Each number is 128 + 24 x the weight over its row's rms, rounded and kept within 0 to 255. Layers, rows and columns count from 0. Numbers have three digits each. The size before them is the row's rms in percent of the matrix's.

# layer 5 MLP up, 512x128, rms 0.163, rows 35-60, columns 0-127
106:109184135095129126099104113084147141142141126104114104115108119137120102120190113158144156132115176172117137090135119085118122130086131112183110145107149128133150120117158143119185156142129145115130133113099133067094150165108149098140143126183171117110147109154142133117084100072124116153134148126108135087101128120165169106131150125127119126123122145151114132143131148108128109153115
107:112115077175093106118105080109115084144144097115102124161134158153121100128091115137124165117138114143128151141110158122193147124137122187146139126134201165110153199145149140120138143121129125112104081132089161115101138164136162143137145110167128136128129115134134114116159144128084088120128127147102097126096148119140106119141114130116101116125129144128134161122122128121085098138144
089:145158147155095119120118091148131138088117104124153127114133167122152112140107102133120153135109113150117142084130176120139094082170116161139133148131095139150162139150127113198140128124095144105095144113104166101094077128120177133085106118135135109129094116139126123079138122099135141134102130145181078139099177113147086124146156152112120146161141133152138125107145145120140117121095
083:128143139152073125136099117078152128119149116151121128139104138139171145139133089113123109183166115127124113134122115106134116098122190145129147119138154133139109145135139150189118119118107119109096101133119086167111171122134147175154152101143087168091184137085110136112126126137106121145087096141131127124153118145129098103134103138100096125093160150095180121133113153146145097109138
106:171130102147111164148170100141141144123095130134153120145107119148197127137126140144083125126132124161131057146139149114187123148144111165130107112115146149140125102149100140145166096082103109127084130124103122113143125152139132126103082113109142108116094118112118134101166169132133114140112133138106141126081156125097139128136100067118081135150142134142123096109119137126148157116181
088:139155101134110146133119123157126076131125095121124143135138149149123121159152124143114140187136125080165128126069126126113095158128146137143130106113133122166116154139103151162140061135112101147104072112149150136148099107108117149149096135145113125089112120118090127148138130124122168164110136157166089128096118062175128109096079131135149150105144143163133134111143126135153104112152
101:084137112127143159100150097122140079127142099146081103134067100144131123132151152101115156150138119124110093091143116119168111136113162179134134095132168119130145144127142141139176102164128141072113147118112116150094087155138150123138157155135148128110113121130139114111109171099103114166123133122145181103119129125120132139087124146124085102103132182160136136148160156125089120148138
093:128169097177128134117135094104099115124124107110101105140122113134154161105128142136127130134139138119141139108144162091139162113116135131140120127151200130178150157130150163178132137141129171103114122123124106120095150123129180156155119120176083141137188108058128115089135142171101125138108096123142150114145155115137108109104106098117097127097109128103103151118114156148094139123143
083:152141089210125125139147138105106142133104108117136121153166132188128135126150136133121114127123141132180098092148153105085117130123176104128074085130114115209079126135115157133156121107127160086110145108148123143144143151107167099092119104148111123158108131128138110100163085148129129099121119140123142106119117144121123120122130100134128119097131149136152120141119158129083097118101
093:100130105147138116069141137153159116130146093147091107127136156140139106156140198117137099127133140090140137120104138120122118170116110125156148118094149149140064155127098132115136111172131122096139105154116119091114107138099130127131089102132164111148149117083112065147144159117101148122113153130143159108081115157142147127107122133131180141105114152120146150183125136133088100145142
080:112127107116067123115111130127153135153130116118116114146134098115164115207183129106137132100132138084134125096121079132131111160134162140115138133105115179157132089110097165127165094150088138111127129129120156148125132128130109129150108169136127115168133133137100082148138117112113109120093125147155128134142090086207147102121080118123135112135127105154148136130109144107097154140146
105:123229128139117174086121125148130119110131141109114109167125138126151109152135115110096117096136140119095108136114088112134130087138116152131122121118164158121148132162143168151103147105129133136122093142075115100130130141161127125099134154158096102117101121143138114107106163144143080103106146127110156158131140136144102130125135106142147125170123204098143120150080163114130161111131
096:128145092155117158096114086149105104120115084121121089147095160182163116161140126114101095123166104137113090112128138124140157141154119130097128128140131136171158132166112141169126068138131154114104126131136164120098101132103128160129096141151156119109145105115097097105145159156136147173111122153156160138096131120129103110118118125141112126128109183156121099149156143183110143113088
114:150123139183115176102120130144100133139128067130125101107086102134122130158121142128096151113114109141142134087127145109119159180122140147176095121147154172129161141111082151133148141122132164110134122107136139093142115125100125103125091102140148116127144111117132126103132097164144133115157127143139156119070169148153109128111132059170127117114112135113114115122107139174080150176118
125:123140097165120140135149148154153105095153108103124106152119137125068110149129157156120092122134135103101127133138129109127123131143158128150156114077139099141136108150115148124132128135140162099135099152094161107126154168129095158107141112144121165104105076131122093147168147116109059156114127162132132130146142142130161113135126107144139177144108166143155173091116157144112076167085
100:125100065117100133093125082141117138116149128125132135147097154106172127144109183051130092145163108112137119141117124126144187173130133167114135136085189122134124178148126158141124110120134125108123120182102108141145129133127104175124120083125138138108137120149090112157145165139114143148147125137130140142141121132102125130129112094118123120121117131170097106153133116144066119145131
073:131135075130102133138136149098104093149107127116099078128090121183106111092159109167145126105168174105122117087127142124142131126131120117098128103111175119177131179117152158137144113116091084104120109146106156133141146114098164129101132088154132140071156137146149121103110114152137124132119139150119144113163148164146167102109089100086120138124130130116156122149169145148135117127127
093:145176117100087146117125154103207137099142134113131106125129124126129127125121110135114110113140132145093093150134129079145131143142047127098132156090170140128120125144139155178090139120168118128119088113120099124135124116121116148161117180138124110127088115175123133130105133108160116109087128143118126131168132140129119110141134112111103121203152126134112148147114160117119116117184
101:100135125150134153086175133150164103089136155125129116150094124159091137123145147120140092148139148111100079132129140066128114120127146112129133127087123147126140114147126140095154129117107124131146124141103149084115121187124147159130141097147148199106115118104131138135167137135120051125120130134140109084128151118134153126117148117123148157133075187133124150092131136124153094154098
088:128129076153105108120186151161141135138081112154135124122149149116104146114123199137130103165107141128111048127148149111141122190115125166116137115145129168134136163114076108122132156132118122139125103127135156149179129139112111128155133116119161134119135119110134114102181101103181105109137095132165137128133139122108112110118130104172088122145103120122097106121117130137144105162119
103:118161146102104161133125120142119138138138092168110133119138110143129110146126186088124085122120133138095133169115143144142112182150113102138103150138144140148125107133087130142125112124126131150151074121125131093120078141081079093147109130125150133095114089132084125167122138069160151079096140148127138147126162114190132124122145133169114144167124108159132139159128129136141166119118
090:082126093171127110094150168122139105127166129165148142156068105098110163113117144110109080129132118127111127110155120088153118110098145126134131095136103137117128143134141160142137120144118142095140144100106118110116103139159188145097112120140119113129147121087169125130126174117104104191122130121126129107117115118117087147105153166094154139098093171162096141110154131150165131170137
111:176130156095127134119166136152166085126102140135157112137123125107153146147172145138112118130128103137131111113127157099155124154148088120158122138150142154132106065123073134153141084114133132124148110142108154127120108140118134147119108128123119174072123108121154138145130175120155059139081144133097151128135142080186105122100100125101130127123096144117161149158147142139118145110172
093:154125118125138130111158112130148150150107094109086132138101152104127134158111141142124124127134109126135144151140134093103162130111138155140110136154120151164137167094089138176090162100081139070121159175111131107148159124146104130113078151146124156159124111112119105083134126135135095100142137121144139157136158163123137124129151122142176149080090096149114150134066119111095164128166
119:123120114132131130082181110142138147100097115141106099121120125146096115113142170139148142156110152112121106115100145102137123135126137175175129113152124187124165128127110119102165128122134126114133117117106143084093130143134172113131149108130154181112156109124073130072146096101113103114116144138163138100135165186147132136153142140122137172148063157127160118113108139120135144148088
097:091169123153131140133125086125119145153156095137160115100131156133142073119174129146166105109141129114123109098109109134117098140165157121131143109126138140134125146084131163139137113136110111090109164127106119112149138162129130174167139167133170142115122125125161109133127071079086115174159153125186107075094119115111125096110118114120151111154131123156154114142114145147122101148083
# layer 5 MLP down (transposed), 512x128, rms 0.146, rows 35-59, columns 0-127
110:114110127124158160099160113116116091118101165166105157123127149116108142149121116130142165149102147130095124103104109141113148137124194084129134129095170119148135109142095153098096120151116138117120134107105119121118111139108150144117158121143189176067137075102189136116187096115123157160112148145130109104120153133133145115099118154100132128146108164110130117130100162110101113137117
111:163052139130150124131118139150169130111075106156159162114096176101127130111126115098120101141103127154169100130089081124092131095145126170115122114141133134112114129110128155115120160141137128154143140136126089153146155093124142101087121135105114140127104120084134141163142150141099119121107135126091165123168119161137172140114101116115100129151091066138138119128142159139129170103147
095:152111132067122143125150140142122097140108101137118147121151171090131089108119194127108118188092130144136132102165096122083168172117110101133157142118172156141104110134114129133126123096106096123125143100148132110120164175113089137137158144119131111131182151110117130116163135111127119110092121134153125143135130117118173118119165103106116164134170114140112138156141110133120105132190
082:110119135142137180143140132106160213178133145125147137129162159110119097127137134134133097109091122117089124144109098148128138134129133119124139127098114146130130127179140123134151129077114150165129102150125117129142103118078128093172112119100158139094112168094131127167135105137168137120134114137125108124150167137140163135128122129115144042150129146172092121099164100121114148125104
105:091136114122118119127098152199082142161162130129121133160159103134127120154122147164131148140121134127098127133161149109130128174115131143099153118080128100138164128171131130105106113155135099114164139125117110177140084188141146128131135112112109158087170138126091133123093114164132108152156101143107092137123149149117132112130096139126138104125133110093138090104109134100082086082136
080:161098156114156153119146134118133147149110136126114117105162122114130100102098146138145139143133145105146138168119112107101106179138140097122151126191158137095081123151155091128105128147149157172143101192093114157127116122136117143135117158132132090094148125137139121135134115141125164164130080139132106058124143142110160122143112143127122094145108152096090113061144130094150107130141
097:134159126180166105123134119078104138145130141128136105169109147097164112174073078161130131117109146110128122115120103171139163149148111111111114147144150137118126150122114101149132118122127133156104167095169113119117154165114076111131135083101146092110140105092109152108119111091126159121155137153131138114093128136106154114118152115123135107110206111135105097155124135093100112143132
114:118134150122156127176124138162128095153145141100111132142162143133104097180131141162127101112135122100140165104144108128139138121125079153148142138077129164103130119130134114089141104126172118155139088168134106107134093105123072113143136117098143122103130008169120147139135122118133119121126125165135151124125121116092109116114114133165131145156106123117141136131173134137164131122131
077:104154118106168118089145116135166097137149116128134131135155124096147075118133136133139127164134165079140109154115090145102180132116146148130128120152128163091114126123094147138102116173115120143116130121106114086125131160143093146121123077162094162123167128130108108114140160126116127114147143182153092119107135147147129119125142158126083087107163090126174090122100091106102161127157
087:136093134095133088120192127161114126120130102140111130141080130103110183125084146127129135102157125109153112164105150121145140148106159122102146129143151142120107132148098135108135122135122140129103135145129160131136118104186150123096090116117152120075096072131150156120144179135106121143119125085119112136105124161074108169140122130138180160189098131106123125115111148128113113130157
074:116110123093143154150112133132120129071117104108128081138119101095149103101165148130145171083160154159114082149188155135149125124132086095099144134152083158105122124127145127112158193161114112158170139167110106151104098124139134116147110132117136130160129135119132115116128136142117125116059133159148122113136119108075093147118157133148158118160123114134142143117107147135130147108156
117:148111151136171104135116088148125116158134057129083145072102116179151140121137129141127136157125112103127148122119134111117144154096153119117148143122097137105147110093106076129141131115143092128135117093108172136100193131123120120137148089104164134106142098148138143121166168135136092117173125143142144103113121159151174118131089161154121116146153119138134094133131098127163149098101
122:147146145141146156160151125119083181157144148139139128118122143119092144155097170135084138125127095145082113156113134139110111131130146182105110119094122165123114120163141111152136140129157118137115101129147135108125101101137116147186099133132143139122120011121078155112115116119125136121095135192143124114082137112131128140129140145142141113131123101123131166115140124124144156103113
118:105146150177134097153149141163120123161113119072116118112129118102117145105137086138119096120163129092119146149117154079097153137127144160072131146136125136088083111142132135122161110152142125109143171161113126149122125133131123093099133115110167106127129098109173096112159186138107165101141129126102140099135119158136148135138130128126151116165109126155122104074144109136198116112105
150:140162139140125110124125132100107140094066169103096132175089155124148097143132090132125100099105179159112115163134125122131177133114090103115111120094162128151118116094135142152112132135126126129132094170143166154138133122170144147120132126169142143111117091105192165153160116109143104134100137125125086122135119125097119102161134104136160140059140109108145098111132141137117105148126
100:122147172127111094124107130136161068138094155108147116179168105108100110118186104131143175106148141145137139138097103151085148158146120131143127148149121077168138087122123103128079130162129158143113103130120134132138137078107118134121158165134128122107175120174128107157087110106144136106134129104152140159133161104090101122143137124140101131112110111100126089121132151108162123108120
085:142119158180066116141158103090149143097119114102120128099134157104149129142145096120189114115119141137134150147128132106110091098150144113117088124162118148136113130118131144163116147160094118107101145088103126142106129127120147150112128114122085141100097227111127140157102133093147115133118158146110117124093111137143165121153154161088097110141129144117137175149113145157110127121136
090:180139153149141107133137166158132151123175136170123134119111125120105159126104132125101116096135118140114094102154128095095082119133159112179131119102165129098151120071100132129139119145128092153104187103174171148100118109134126121148104081084149136101121105109122114116081156105129135150155174130145147127144101125099096162122153136119136136119096141116145086129149097127141143115143
097:167174156134143123150148085134121146131138154111127186100114153111167086094076105121136151102098184145119134149111129195096130126134164129101085147096147107120135101142121118126105136133161163114137126156138117098145127116092108125101122128144148141108156144090087161095110151129125150085113097125129173142144137135113132094111129137147100170132119106139155107109144130121081119120111
089:118094142139097107108106147123157137146116091185144106109110141152125123188150103130123123128120146128115111105111082139157096085132180120110119158132126108107111144095126126159139115117160172101108121095158110162082093119123142157129123126150171119105139127208155102167145171093141135137141147110126122154118136114152127119127129137156123120168133100108108123082130139167118101112098
104:137153134125130165169132132142122116168128125110151169106099165137128115085125083143125159135132136191094067102133123101122168090133138104083127140102127166142125142131133114138177159115121137127145104136128136145145123129127165113113134137147125111135141126118159138144138137109097091094130091151118095184105168139109166110124107151109144083122075139093122125092102095156160157117140
088:130167098091139111136104162151157170145127123101133088090128109147147092095105127122133172104138148145135124178139134142061129111127173119101132145111140105122118150159091106107119135137162147129140168149143114117152121122114131099111155160180155155104149108131099136115104102143107167093113144079118145122138136128091166134121149171096150137082140120116089119106115138122103120113171
109:174136139087092103100152127132124130089096130137120147116118127101112142133149179160133146141132088132172133126120126092133125161159164135155113149154123171115085144150100121124099111121147108110153158134143124151113117125129126083103117119088125142148114079158152085117093161104116097115137131118121086144080133125117119106097142121146121155117120144155171128120165126200137172087112
094:118153086124106093143150134130109108146136170169146150132120152157171135106150102125129140103149100149123137094137130131128123113158116126109152153099130168077143095106122134150090134140131094143133132097136137117137094211125112126139139125111117131135106121140168093106069100124104124121144091146126160109111112132137152105102188107162129097116144152161104157158092169114103131149163
116:154121124146144133155097134111131135129098116137126139110134129127140110118156126148130128123142186125109173092119111151099112152097148109122101112083107102137122109069151111141122153199160124146136115153106112154114145107120098134140139105123144145112088101184103095083116127111116127094159115163121109134180101112153106108129103183139123156128168144149181120128152147138107142078109